Each number is 200 + 40 x the weight over its row's rms, rounded and kept within 0 to 999. Layers, rows and columns count from 0. The size before them is the row's rms in percent of the matrix's.

# layer 2 MLP down (transposed), 3072x768, rms 0.108, rows 2777-2795, columns 0-127
100,251,134,169,214,206,175,182,191,192,207,161,199,141,166,189,180,128,183,187,258,183,142,84,181,234,316,225,169,214,156,211,156,237,103,218,143,155,214,201,211,229,233,179,158,310,218,242,187,177,210,151,202,217,178,226,159,291,233,208,195,178,224,134,272,208,159,206,186,242,234,185,206,195,140,161,231,228,252,159,169,215,206,194,143,154,193,212,136,223,202,182,132,143,226,239,208,186,238,190,233,188,257,184,190,193,257,200,230,217,251,193,215,184,228,185,255,172,242,160,264,195,191,227,106,237,219,179,195
099,241,163,160,148,268,128,159,214,165,324,237,253,151,148,138,171,164,174,175,173,245,214,170,223,172,181,218,237,203,258,147,233,193,193,168,226,238,160,203,267,203,146,170,184,221,275,208,245,144,183,124,146,247,169,138,129,206,286,216,261,192,175,162,245,208,191,291,227,182,202,154,137,172,213,200,169,190,165,188,216,209,117,180,207,218,144,230,205,214,256,247,226,103,252,188,159,216,258,200,221,183,247,194,137,197,148,265,217,228,177,198,255,171,256,200,186,176,204,215,188,192,188,202,210,120,232,257,193
098,256,194,246,228,213,163,174,174,229,191,111,248,209,185,256,217,217,186,200,231,97,228,189,287,230,173,226,236,197,247,212,198,224,201,193,173,115,205,243,177,163,268,139,202,224,140,147,254,169,168,218,129,178,211,193,187,246,207,230,238,197,196,260,209,173,204,158,150,202,239,156,212,176,240,165,180,239,163,184,217,220,177,83,152,143,155,146,207,208,151,210,240,325,199,226,215,180,234,228,214,209,161,134,179,214,205,139,233,193,244,204,177,303,212,158,206,162,248,179,239,155,207,276,141,183,183,262,228
102,221,207,208,198,184,255,216,155,187,195,185,200,197,324,253,194,157,235,160,247,260,189,196,210,240,189,281,196,222,135,206,206,200,158,221,180,219,170,199,225,274,262,219,214,118,195,206,240,246,260,148,170,215,144,283,214,117,207,123,180,146,221,245,219,207,105,245,248,194,216,161,147,235,256,221,198,246,169,281,185,229,190,180,196,160,196,153,209,219,261,203,278,137,189,244,270,186,157,241,219,136,135,187,126,198,209,209,125,211,203,223,202,194,260,210,137,216,197,184,105,200,196,200,167,201,126,224,205
096,173,213,137,202,202,169,266,201,179,226,156,105,262,205,153,175,228,243,281,228,190,183,255,165,257,198,200,147,151,237,250,222,239,184,117,239,150,200,191,229,187,148,215,172,247,236,237,207,248,210,213,111,214,160,114,249,116,159,241,200,173,216,234,240,238,175,214,242,169,156,234,101,256,233,199,203,295,184,194,131,205,185,150,159,198,213,281,160,198,118,165,176,217,231,242,214,130,204,170,240,217,207,193,202,219,236,141,298,210,205,103,173,170,169,284,218,223,224,244,200,250,207,247,133,222,202,226,211
098,203,197,172,201,201,212,150,261,274,226,197,286,201,248,238,183,193,201,217,256,198,209,208,220,197,241,138,166,230,272,143,234,190,145,253,178,251,216,257,197,212,159,257,282,205,218,174,136,272,216,198,177,235,164,240,258,236,250,234,224,240,207,222,205,254,207,160,197,157,236,118,157,266,169,221,177,217,185,262,217,245,186,238,196,229,258,234,237,186,164,166,231,207,269,198,275,183,167,263,228,241,208,190,216,170,125,162,160,146,255,254,101,172,225,293,178,249,222,180,193,193,193,202,208,189,156,245,198
104,221,255,185,199,191,212,244,162,220,185,198,212,186,224,224,174,172,176,167,221,177,241,161,181,169,200,255,203,197,164,177,178,229,183,255,215,181,201,134,184,194,225,176,151,158,223,231,126,245,196,138,211,118,118,283,195,174,208,196,227,190,231,184,175,210,200,218,116,284,226,197,271,253,196,180,209,186,164,189,185,253,179,202,211,176,123,241,146,256,181,271,222,249,242,198,219,163,246,169,187,211,155,196,254,186,171,261,241,121,226,166,155,167,206,202,215,134,211,253,164,203,238,232,279,230,254,172,183
097,162,180,203,145,175,155,142,217,221,159,202,184,164,200,147,208,220,223,221,156,258,250,160,232,198,209,136,199,219,177,219,197,250,172,208,193,239,260,245,213,248,195,287,101,169,195,179,225,180,247,238,215,232,207,200,227,178,197,297,133,186,179,187,146,169,199,222,154,220,208,266,229,201,209,287,224,207,208,182,192,140,282,217,176,124,191,132,134,223,270,210,230,216,197,165,178,288,197,243,232,169,175,150,126,238,278,244,209,177,216,125,140,163,181,189,228,234,207,223,234,289,141,237,195,250,192,151,226
104,206,221,183,160,217,185,172,219,124,217,234,239,171,181,181,187,202,153,217,178,211,159,196,229,235,256,175,199,169,188,117,237,267,207,124,198,236,260,230,166,201,177,193,156,177,225,189,156,231,171,188,119,187,205,179,170,235,205,172,112,216,194,194,187,223,243,217,257,149,267,196,176,238,213,237,182,250,277,220,287,198,161,254,226,254,168,212,263,126,188,215,187,205,130,208,156,201,215,232,223,284,203,168,205,210,189,239,231,213,195,217,193,238,316,193,212,211,287,162,224,257,172,239,211,209,175,156,231
101,212,224,169,184,147,151,186,174,172,158,252,185,280,221,246,225,234,209,235,233,254,153,222,181,204,240,238,222,208,196,180,183,134,298,219,186,175,193,236,202,171,236,196,241,173,119,159,200,142,189,165,209,231,222,141,283,160,169,248,134,150,244,231,284,167,210,108,122,181,104,291,250,217,170,211,158,136,158,219,172,250,222,162,185,237,202,184,244,139,206,294,180,159,207,280,215,153,160,248,145,247,227,254,226,131,172,165,191,232,176,218,197,230,211,195,140,188,201,191,198,161,236,266,180,213,229,181,102
103,203,116,185,153,250,225,194,196,176,207,241,204,217,229,162,191,160,235,162,120,239,220,214,286,240,221,164,292,200,255,233,162,264,240,193,270,277,154,197,142,166,208,184,173,296,258,176,189,222,178,215,196,183,155,158,277,192,192,205,201,174,256,182,229,142,183,221,159,213,180,162,228,168,218,201,210,149,188,222,172,213,148,133,199,111,281,172,216,139,225,204,115,212,233,236,197,262,177,192,207,211,228,167,137,201,210,187,187,194,220,261,181,125,157,222,228,210,207,199,208,241,210,161,219,232,127,229,232
100,275,172,229,260,285,259,192,266,210,205,175,188,167,219,194,272,174,191,191,172,166,121,221,229,219,165,220,162,236,170,184,217,230,186,175,198,214,145,220,273,195,172,218,218,139,196,157,250,189,204,200,230,212,232,200,225,220,226,215,190,198,237,210,221,211,232,200,198,119,205,219,238,238,208,168,307,207,121,175,141,172,249,225,179,221,148,244,227,175,234,189,152,180,175,200,168,203,203,178,171,193,172,253,189,183,185,264,215,285,74,215,160,184,142,246,159,182,195,137,154,141,172,165,203,84,220,170,229
099,235,104,190,249,174,153,240,173,242,232,200,245,216,155,166,207,204,175,145,244,186,165,150,190,185,177,173,185,221,165,170,209,164,230,155,96,214,234,190,163,195,270,228,262,204,132,176,253,248,143,223,204,203,259,195,227,167,182,211,230,241,195,188,191,233,171,231,273,206,193,192,199,215,245,195,250,167,247,162,200,185,292,232,182,205,154,180,162,223,251,175,114,193,184,182,152,148,194,215,218,147,237,144,253,255,191,150,219,195,254,223,252,189,229,167,150,266,138,147,207,181,211,268,234,177,161,207,196
102,173,226,180,232,211,223,186,159,162,169,213,255,199,158,181,171,283,167,213,197,208,209,138,295,156,245,270,185,169,162,205,186,218,195,229,176,196,184,161,161,180,223,128,201,209,238,196,178,142,194,171,121,156,196,102,164,197,193,230,257,153,188,188,188,139,227,139,216,147,295,230,226,138,258,190,209,155,172,194,209,158,237,141,282,152,256,275,220,119,171,177,199,201,165,154,215,172,146,200,159,216,218,190,206,229,195,304,194,224,299,231,212,193,221,209,232,163,168,217,165,208,276,282,172,187,158,201,217
099,259,183,188,253,230,152,193,218,269,215,195,208,135,170,192,244,201,180,254,136,225,237,226,229,160,176,207,246,166,204,163,242,254,216,212,104,130,196,274,182,201,211,214,143,168,191,178,109,167,198,222,119,127,122,242,174,172,202,154,234,222,234,229,227,271,251,234,202,244,190,170,169,223,212,226,229,199,156,198,271,262,235,217,267,132,218,220,186,313,214,169,207,295,160,214,279,207,197,194,218,170,191,224,157,280,177,164,219,226,118,259,168,147,145,153,184,183,201,251,227,147,256,213,182,172,217,209,264
099,201,190,212,168,228,167,183,212,130,217,214,218,117,195,118,189,138,179,194,186,208,187,213,153,195,183,251,164,173,174,170,159,230,269,231,187,242,201,177,204,269,206,181,269,247,189,174,231,288,180,241,218,258,250,169,194,192,227,179,202,159,146,236,231,225,210,229,252,158,196,172,192,213,121,290,125,201,229,154,148,157,158,172,229,103,215,153,237,208,196,155,255,192,171,175,196,219,247,209,257,133,194,202,177,152,239,164,141,155,221,209,205,204,231,257,156,247,145,238,239,230,197,240,168,147,174,220,202
099,185,163,231,287,203,253,185,171,188,219,189,192,184,144,226,227,268,262,294,220,271,204,262,246,226,275,160,191,197,126,185,230,254,192,257,216,191,250,214,194,143,222,239,160,193,228,181,173,239,285,194,187,250,239,257,168,265,207,157,177,203,215,188,172,208,208,203,228,247,218,214,238,170,184,203,207,221,216,243,167,105,274,218,180,258,152,274,251,237,231,165,263,282,165,256,229,207,146,166,232,163,119,164,265,164,236,181,238,181,209,144,233,214,241,232,227,211,174,174,224,258,194,215,174,216,268,204,210
099,185,200,197,221,205,235,241,266,250,151,263,226,150,171,210,215,193,185,164,150,235,162,245,224,254,147,172,189,205,244,146,260,217,220,258,152,156,187,211,226,171,127,184,223,152,200,105,153,160,169,159,286,204,216,206,205,243,166,208,171,218,211,149,204,183,208,166,219,182,187,263,209,191,193,251,121,181,197,127,211,195,225,169,171,330,167,192,230,194,234,212,190,219,137,115,240,166,167,147,181,173,164,170,218,146,197,191,150,210,252,157,216,217,220,247,228,274,155,138,213,206,158,250,222,249,139,186,197
099,230,218,200,204,213,216,190,159,247,192,155,290,226,195,280,158,179,205,220,200,233,210,152,237,278,171,211,177,250,156,134,209,229,88,148,265,174,247,259,197,183,169,194,214,237,263,108,166,173,162,195,174,211,241,221,187,183,171,305,178,186,203,318,164,178,183,166,181,199,214,218,131,156,202,202,226,210,302,185,202,129,154,141,243,202,244,275,197,201,201,229,250,221,178,231,107,257,147,173,222,258,234,229,231,160,251,214,148,164,142,263,272,205,190,172,196,170,164,185,198,153,219,223,268,171,168,270,265
# layer 2 MLP gate, 3072x768, rms 0.0549, rows 2778-2795, columns 0-127
098,223,339,253,213,187,220,211,208,247,174,304,230,200,158,170,101,235,142,230,127,289,156,165,345,138,153,160,185,156,178,167,241,267,268,143,202,159,176,205,192,157,215,190,279,207,202,236,199,213,284,203,185,200,247,215,174,179,165,239,219,193,177,223,224,195,203,233,239,160,202,160,189,188,246,251,222,210,227,205,205,194,220,153,132,201,174,211,241,188,139,155,189,217,160,277,237,136,206,164,195,191,199,200,254,254,152,180,194,188,281,243,158,189,195,190,250,196,159,92,217,171,229,198,204,184,223,149,148
100,151,209,223,287,153,210,260,232,153,236,320,184,217,240,202,274,193,243,269,239,182,150,159,243,238,165,165,218,194,210,163,169,218,170,205,176,229,77,229,220,274,171,196,183,145,182,235,188,196,192,289,249,191,176,218,208,151,196,208,213,271,173,213,248,189,285,210,246,186,195,222,142,231,281,190,219,185,201,180,259,175,119,250,229,246,217,153,149,242,203,189,227,171,213,150,198,163,229,205,185,227,271,252,246,251,212,218,183,139,164,202,218,178,208,206,248,192,158,205,221,165,197,175,241,156,133,135,220
099,195,244,181,150,186,199,173,265,147,171,184,208,242,202,192,137,160,136,250,277,161,192,190,220,229,245,176,138,198,180,254,239,196,239,223,218,193,291,193,229,188,197,146,208,236,120,215,201,274,121,221,178,147,201,230,158,175,231,180,162,227,195,186,157,172,254,190,101,235,221,203,231,185,247,236,248,177,224,128,171,122,186,215,194,215,259,198,159,144,242,168,212,257,158,151,180,150,254,98,292,186,280,231,129,198,211,244,234,123,169,202,150,234,130,102,248,241,302,140,174,134,244,227,219,260,281,191,184
095,216,171,265,148,180,228,170,268,198,185,119,162,201,101,247,247,202,124,259,325,189,161,222,239,163,171,151,193,212,220,186,182,214,217,220,192,137,216,208,199,109,217,212,242,225,208,256,204,208,189,215,252,183,248,229,170,206,244,262,203,199,264,178,194,169,234,161,216,205,162,199,241,206,205,249,167,237,140,123,202,197,228,220,211,182,202,241,182,225,213,229,237,186,214,156,229,201,229,157,263,248,200,194,167,175,309,205,193,217,319,200,122,250,207,182,161,202,284,176,223,223,182,182,187,217,245,118,254
101,231,210,260,215,240,175,128,241,152,257,176,256,155,229,259,222,270,207,189,207,155,187,168,191,213,252,270,235,234,165,205,256,121,239,122,219,240,228,159,121,115,235,241,244,179,211,198,124,179,226,247,253,191,149,253,249,222,119,224,216,192,145,207,204,144,158,244,148,196,212,237,280,149,250,211,177,188,223,214,184,140,177,196,213,181,227,259,147,159,178,224,202,237,184,275,155,246,139,225,203,173,189,319,196,234,282,124,224,178,183,215,159,239,215,182,200,101,201,290,180,146,163,210,190,181,212,222,232
099,197,181,256,208,163,175,258,200,177,187,181,195,210,209,164,277,167,166,219,241,227,187,233,139,211,242,211,261,190,219,199,152,154,228,235,267,209,200,188,203,240,181,250,228,206,133,210,259,235,221,219,261,129,209,177,164,223,168,213,228,227,231,227,205,225,206,84,207,215,125,234,184,229,227,166,160,252,209,184,213,186,270,169,208,213,167,251,188,193,277,156,181,150,177,194,204,191,176,208,200,190,302,200,243,208,235,206,179,207,240,176,239,238,106,236,164,214,163,138,206,189,178,163,230,244,184,229,213
099,210,209,269,257,146,221,233,209,160,237,140,214,156,180,169,188,125,132,184,142,224,293,169,142,169,203,188,210,160,270,196,237,192,308,191,162,280,172,224,180,211,271,235,195,238,135,220,225,310,253,219,212,223,192,222,234,187,187,203,139,239,198,151,180,226,208,257,150,89,144,120,185,216,172,193,182,229,169,224,200,266,183,164,155,124,233,172,271,181,163,194,247,214,190,236,158,170,209,245,233,234,182,177,104,189,148,106,193,218,203,179,204,250,266,241,148,202,184,247,261,138,244,205,166,268,235,213,175
103,215,223,237,226,179,101,160,216,212,250,200,224,209,152,153,95,267,193,284,158,202,238,189,287,135,184,301,261,205,250,213,165,223,191,203,180,257,206,235,163,187,131,201,203,206,130,286,170,289,188,232,206,218,192,159,214,128,216,213,119,194,236,247,218,114,262,222,222,162,187,217,225,208,225,257,199,185,278,139,216,183,179,195,168,176,233,139,221,166,191,252,156,184,193,173,193,224,133,206,166,206,200,178,251,195,136,253,226,198,223,238,194,161,237,203,184,198,211,215,226,195,197,258,224,239,207,192,229
100,158,143,101,171,144,243,204,233,198,240,263,244,190,188,245,216,194,193,215,195,163,272,179,209,195,190,262,170,233,222,115,222,157,205,262,279,220,195,210,180,213,166,165,209,206,233,146,205,133,134,180,232,249,213,192,243,146,221,182,219,192,195,257,129,249,185,159,190,138,190,208,278,171,189,173,162,183,229,186,167,184,154,207,271,174,135,197,243,219,149,213,155,118,226,209,184,166,123,155,216,165,180,211,256,111,242,227,228,199,223,70,246,220,230,176,195,231,191,183,217,204,173,201,247,219,176,207,155
099,249,198,242,273,178,163,192,214,234,174,260,129,266,283,235,140,280,184,237,174,186,223,195,156,183,187,235,126,195,229,215,207,146,224,212,169,183,214,269,206,191,167,161,223,221,220,180,202,226,179,176,243,223,252,200,245,197,258,167,202,214,215,119,207,170,195,231,239,263,197,144,225,231,206,124,262,189,159,247,137,240,142,235,196,126,256,196,171,156,192,203,168,148,233,230,263,178,217,156,124,199,279,274,122,146,203,205,197,241,202,145,166,113,257,176,144,209,220,174,251,202,228,211,230,247,284,214,172
101,210,145,235,211,209,190,229,210,130,239,241,237,137,215,210,238,251,148,158,79,126,208,231,267,168,252,169,152,220,178,238,264,211,233,170,138,182,203,241,275,198,266,202,194,155,143,200,205,234,153,233,220,159,189,211,166,173,238,184,278,113,206,173,194,195,248,238,221,182,263,230,177,154,145,249,182,205,173,196,161,80,244,255,208,205,141,252,234,238,199,132,236,243,211,210,108,163,208,163,197,239,167,236,158,204,149,140,223,184,154,157,172,139,149,214,150,244,189,211,269,198,165,232,182,175,199,249,142
098,171,216,286,236,226,166,208,204,168,212,248,257,187,229,232,140,217,195,273,162,218,174,193,270,246,231,228,180,201,175,207,179,241,199,182,170,191,204,121,192,182,230,211,191,104,101,226,176,157,269,192,193,206,221,173,179,163,229,281,136,224,278,141,149,150,228,180,169,225,197,189,214,147,178,288,113,257,202,185,166,257,237,128,248,210,146,170,182,146,240,224,213,208,213,196,191,185,244,225,217,228,316,168,117,173,212,263,177,217,260,148,334,243,142,187,219,215,154,238,269,142,229,223,206,184,241,215,122
103,272,155,197,204,257,204,297,258,213,207,183,228,216,245,224,188,147,245,276,171,158,204,205,233,223,315,227,226,247,301,237,238,202,199,181,187,210,166,200,230,251,235,188,170,221,159,217,152,219,155,217,217,167,253,176,145,249,259,216,233,272,207,181,162,198,147,300,182,284,196,156,295,187,194,201,241,220,231,236,163,226,227,158,178,140,227,164,225,140,214,158,224,160,260,194,147,178,171,183,232,169,204,169,207,167,223,239,288,172,174,117,177,240,209,180,186,235,198,227,237,129,201,167,153,247,185,291,202
096,207,238,239,180,186,133,227,247,178,205,157,239,164,102,172,198,191,167,222,171,154,171,212,211,161,178,288,202,178,224,248,169,273,147,171,216,209,154,202,216,168,243,181,156,198,214,214,150,168,245,168,183,177,181,137,196,184,191,182,178,160,145,287,236,236,145,210,184,181,162,187,213,207,259,209,145,216,90,248,242,221,254,223,145,198,196,195,175,193,184,216,152,230,142,164,229,182,231,144,221,246,195,261,181,234,246,190,183,221,153,258,256,182,208,205,151,176,201,248,206,257,155,168,212,192,186,225,104
100,168,193,181,182,176,239,115,275,225,180,242,74,165,256,155,244,110,169,183,202,168,279,187,147,157,222,244,176,161,139,230,151,188,179,197,139,259,273,195,255,295,291,164,213,171,136,265,161,234,161,165,254,190,258,190,259,229,166,205,206,205,182,237,219,157,232,196,187,145,291,211,230,170,161,254,195,202,223,171,86,185,170,187,193,173,90,213,230,182,78,199,206,194,215,201,161,161,222,177,229,159,121,179,181,144,256,119,276,175,168,258,182,179,236,138,215,278,173,196,177,243,189,223,120,179,249,115,204
103,178,226,191,253,156,196,245,237,161,107,201,245,201,150,244,246,238,204,144,189,222,245,276,278,239,199,153,202,183,127,229,168,210,251,246,135,106,154,182,186,176,198,270,203,211,194,211,137,134,182,134,175,176,200,225,273,112,123,191,161,167,220,173,244,124,273,258,245,295,230,186,200,214,197,258,162,126,256,188,176,270,136,317,168,248,189,266,219,209,174,174,158,218,195,176,156,197,171,224,155,146,189,292,239,199,165,260,225,208,217,248,256,187,286,193,237,244,191,200,258,282,174,200,205,172,188,196,173
101,205,327,196,222,112,169,95,228,229,250,108,201,102,237,192,185,159,189,167,234,181,154,233,155,237,207,185,187,264,213,159,185,186,212,231,221,210,187,194,175,250,150,141,139,230,206,202,198,166,244,204,188,161,73,167,187,222,220,206,238,169,210,230,149,226,127,269,217,209,154,131,193,152,158,148,241,200,200,258,179,224,183,180,101,193,225,186,170,223,198,206,183,136,261,228,190,216,216,152,204,256,174,262,188,225,165,194,252,227,208,148,192,262,149,164,211,145,227,233,218,192,232,218,147,178,222,193,210
099,194,268,178,227,155,168,167,96,244,212,183,237,205,282,195,181,191,208,177,243,244,248,199,226,189,236,124,221,231,180,257,248,181,230,219,181,243,164,240,211,69,176,262,182,184,180,143,212,295,171,221,248,168,226,217,217,234,212,224,201,221,247,218,264,202,204,178,153,176,148,173,156,219,248,165,139,174,227,126,126,153,179,211,194,263,142,226,209,250,149,257,276,228,202,233,280,196,266,147,117,127,285,274,191,227,193,200,172,186,177,210,169,183,165,268,219,162,222,247,169,154,186,194,194,147,227,242,228
# layer 2 MLP up, 3072x768, rms 0.0561, rows 2778-2795, columns 0-127
103,270,254,143,199,222,226,198,226,252,231,72,256,166,295,202,233,246,179,193,162,204,117,292,40,191,140,165,194,198,156,91,253,205,213,280,194,284,252,269,173,213,179,185,194,212,229,238,203,187,170,190,140,116,108,269,188,225,225,222,210,231,203,194,157,178,161,220,137,220,292,220,191,226,171,238,146,262,216,125,165,221,209,147,209,206,196,202,123,209,204,183,184,234,229,166,143,240,247,196,223,215,225,140,185,202,239,182,208,231,159,144,231,160,169,226,240,184,224,252,206,214,161,291,137,208,166,277,247
097,294,149,193,239,135,238,194,184,168,318,171,187,232,167,229,113,139,221,163,150,246,184,246,213,105,172,211,192,215,196,218,218,176,180,174,188,171,220,217,186,187,221,191,217,262,208,202,188,285,207,241,223,130,213,218,237,221,209,172,221,220,236,211,164,241,211,240,128,212,215,80,146,173,236,116,268,250,189,160,179,164,127,205,144,194,192,204,218,146,222,236,177,255,196,298,154,192,192,215,218,183,197,239,227,209,170,188,152,210,184,125,238,263,224,225,150,196,188,230,166,223,192,179,146,175,182,249,257
099,141,180,199,203,201,140,230,175,274,180,174,190,77,187,205,230,239,207,222,122,182,209,176,216,232,272,236,186,192,149,245,306,206,173,164,182,160,207,211,208,231,179,193,245,238,152,144,140,178,190,220,217,192,192,178,208,170,217,140,144,174,140,141,203,184,256,206,165,184,207,154,157,179,145,195,227,248,197,85,232,281,146,250,225,230,182,219,206,237,204,205,220,160,145,213,268,175,266,206,239,186,160,147,228,167,211,180,153,222,167,282,204,201,191,172,171,244,167,200,219,224,143,238,241,261,274,264,203
100,168,205,162,189,207,234,257,271,239,261,185,139,201,187,164,234,258,180,275,162,161,169,167,235,212,239,148,186,228,209,146,197,219,183,241,206,194,195,197,176,78,203,323,181,231,195,211,163,223,210,233,198,164,169,228,218,199,216,170,239,304,178,176,240,158,228,201,199,241,217,202,183,197,215,218,192,245,218,176,197,279,152,147,180,168,181,186,197,195,157,161,180,203,171,184,163,202,183,206,223,235,198,175,240,213,260,120,165,223,215,136,171,212,220,214,262,184,238,157,215,178,269,154,169,197,197,204,212
100,191,279,186,255,159,135,201,255,229,165,164,110,240,212,215,208,219,205,214,212,212,180,128,220,182,89,221,208,207,96,243,110,235,138,238,130,177,226,220,238,206,179,185,244,238,205,197,193,203,196,225,210,209,223,197,171,177,198,144,230,182,206,167,197,183,227,146,134,214,205,170,184,176,200,250,214,170,156,159,217,250,168,231,288,248,198,182,236,181,225,192,145,183,174,233,216,234,119,193,221,245,166,270,187,170,117,196,140,186,210,213,189,150,214,273,235,247,225,232,193,216,146,207,252,227,235,197,174
101,128,204,209,196,233,165,172,223,246,162,253,311,254,183,203,215,190,274,186,152,238,147,191,223,232,232,173,161,236,184,270,230,185,181,210,222,222,211,179,190,121,204,160,185,128,183,181,202,156,163,160,219,151,132,212,225,235,164,236,183,208,176,170,215,151,227,155,131,196,160,215,166,256,205,232,255,178,183,182,206,172,231,284,178,109,225,203,172,164,202,205,200,151,185,163,180,147,196,234,180,237,223,187,241,237,256,248,224,224,251,214,216,233,122,249,172,255,220,177,165,187,108,174,196,149,242,235,184
096,108,191,218,233,235,187,137,173,173,239,194,215,254,208,230,248,164,162,215,267,153,221,230,130,213,171,171,188,277,185,213,91,197,159,192,234,211,241,201,168,192,159,189,168,218,240,220,212,191,227,214,217,159,175,139,157,170,178,186,129,196,265,187,186,167,210,201,146,291,169,262,221,152,131,225,190,149,226,210,146,224,153,151,233,121,179,191,173,172,189,227,185,97,204,196,210,180,154,184,206,129,229,196,164,237,209,227,167,123,196,137,193,179,211,159,200,229,120,218,221,220,205,234,227,150,180,247,284
101,260,143,205,114,233,197,188,185,300,230,104,156,261,207,264,318,145,213,164,279,221,191,208,193,188,238,124,260,181,175,247,201,156,254,114,215,236,229,246,180,175,209,250,236,194,225,201,261,214,258,185,162,217,162,181,179,201,211,180,211,193,169,214,97,187,166,208,206,193,199,245,162,174,182,250,197,195,156,147,236,231,231,217,133,218,109,203,232,216,225,220,171,238,218,208,165,201,242,171,163,215,159,264,149,183,134,202,193,173,159,191,159,187,192,164,250,159,255,191,197,290,164,214,194,211,149,170,132
101,168,130,245,208,228,222,177,204,166,229,180,175,157,199,190,206,218,148,163,175,131,209,195,189,176,207,213,216,138,228,160,220,149,182,218,205,186,215,161,194,214,268,154,152,197,180,125,106,173,203,222,213,239,185,253,95,261,168,200,191,141,169,194,205,169,135,217,180,223,221,206,177,223,166,222,211,176,193,124,197,234,204,162,154,193,181,121,207,264,164,208,218,213,189,197,247,204,251,209,202,261,210,162,188,146,179,230,104,325,264,235,190,202,240,258,148,242,237,240,180,273,184,225,240,164,221,221,142
099,183,258,245,201,272,279,216,217,182,229,255,257,176,179,228,234,190,240,156,276,246,184,175,203,278,235,304,210,215,223,209,199,186,152,143,132,139,217,187,219,212,215,149,211,167,143,185,257,223,201,236,220,181,196,181,255,176,179,156,135,204,172,179,198,180,225,201,197,167,161,236,164,227,208,252,182,118,245,226,240,268,246,222,182,168,240,257,143,230,345,198,206,272,219,161,207,220,189,201,161,165,207,211,157,239,158,167,129,158,156,220,198,145,204,151,224,147,154,212,203,225,245,207,198,175,241,194,280
104,159,199,207,171,226,207,230,211,295,159,217,224,309,160,139,115,143,216,197,248,217,199,161,145,200,254,110,200,221,241,197,128,165,153,172,182,216,113,172,214,196,202,192,213,166,240,262,207,124,188,221,235,206,226,261,217,261,177,201,133,204,229,225,215,174,203,120,219,245,196,143,235,216,219,221,142,233,210,213,224,253,172,150,147,253,253,208,201,134,205,266,149,118,166,141,221,212,271,345,228,250,171,157,185,158,202,215,208,184,176,287,180,284,203,147,277,154,254,189,187,234,274,191,234,229,219,179,234
098,183,318,232,122,203,209,209,209,157,239,235,187,207,202,335,160,256,162,186,168,177,127,237,264,175,204,178,228,251,205,224,168,186,164,188,161,214,203,166,129,123,181,216,223,150,179,179,199,250,253,165,147,245,238,165,263,171,264,205,170,246,284,147,194,178,226,108,255,200,116,185,181,178,209,233,187,131,173,197,179,206,218,196,232,324,99,213,170,172,144,207,221,188,217,123,142,132,228,196,215,166,200,121,219,232,169,196,69,240,223,212,309,233,130,164,188,236,228,237,280,205,222,205,188,179,201,210,229
103,241,171,140,145,202,193,149,246,255,177,285,179,181,172,288,166,253,205,135,183,139,228,226,205,191,216,220,250,139,180,158,257,271,199,275,187,96,260,238,133,187,208,192,233,200,163,209,208,144,180,225,121,267,199,226,197,210,238,191,173,216,212,194,128,235,189,157,240,168,140,189,191,234,209,163,216,250,166,197,186,220,185,190,206,138,249,174,235,158,243,166,155,163,185,208,184,224,217,234,174,231,249,219,208,277,158,216,192,202,140,278,189,227,204,279,210,192,175,213,143,227,246,178,214,246,169,269,198
102,175,167,226,188,206,182,161,158,197,252,163,200,234,141,231,183,225,182,214,221,173,211,136,181,165,203,128,161,130,223,268,215,187,229,231,212,168,96,192,180,229,110,147,248,239,195,176,155,239,152,192,153,222,239,205,154,158,147,180,194,244,217,192,207,200,230,137,152,251,226,174,181,197,242,177,244,227,168,159,151,189,148,183,267,267,262,181,167,221,140,208,146,196,226,180,227,209,108,184,191,206,230,221,239,162,177,154,273,193,222,170,194,181,99,195,160,248,237,177,230,191,254,147,254,255,283,211,159
099,200,183,202,204,233,149,256,258,298,191,252,143,216,242,269,151,280,217,171,187,170,196,149,164,174,199,146,197,198,200,212,174,175,213,175,251,177,201,195,244,183,217,157,254,212,214,198,187,221,226,211,232,188,198,235,159,219,187,141,186,219,197,172,215,209,240,199,214,182,115,250,152,166,164,185,203,247,221,218,234,153,216,152,231,149,172,192,187,212,109,221,147,142,210,286,240,187,192,199,231,190,215,234,212,145,192,264,232,170,263,161,130,221,264,208,179,162,172,218,127,249,169,207,205,216,218,263,169
101,141,199,204,185,252,254,185,180,195,145,253,186,200,139,199,228,206,279,279,249,233,143,194,278,198,222,213,222,169,167,156,260,220,219,175,255,193,188,190,191,125,168,227,224,143,174,177,135,252,174,178,224,182,191,256,253,177,252,197,191,205,232,178,212,182,213,230,221,174,84,191,222,198,287,127,238,140,117,278,207,205,232,104,235,307,152,196,112,193,257,190,243,247,173,230,230,242,214,166,159,207,111,237,244,230,190,229,214,193,245,211,282,209,257,223,171,189,202,180,202,253,266,255,199,99,152,114,212
099,289,161,202,275,319,249,296,210,214,211,138,202,273,231,149,251,314,130,191,180,183,287,188,224,206,241,278,189,294,198,238,163,195,177,198,185,154,169,225,271,109,172,177,220,191,194,248,136,166,260,174,210,153,175,257,214,260,199,155,166,204,210,274,157,197,267,152,209,181,204,225,200,185,170,164,181,229,241,162,203,176,209,134,223,216,177,169,211,157,155,159,147,220,159,157,206,281,173,155,194,203,171,168,204,168,224,174,206,177,184,275,127,172,192,282,193,185,194,149,184,199,187,182,261,239,220,254,200
100,206,184,253,319,180,195,196,173,225,193,208,164,168,149,130,198,161,244,147,216,220,212,162,174,194,143,127,242,247,86,223,173,178,232,192,225,223,154,232,258,213,198,199,236,235,183,213,191,191,210,254,191,198,130,226,213,238,171,196,204,271,261,100,185,196,205,133,145,257,229,139,248,194,127,215,156,203,201,180,181,231,187,221,196,124,194,221,178,196,188,212,186,181,225,198,225,217,284,198,219,126,188,168,221,226,177,195,263,215,213,152,240,240,252,263,250,244,217,243,228,198,235,239,257,204,257,191,172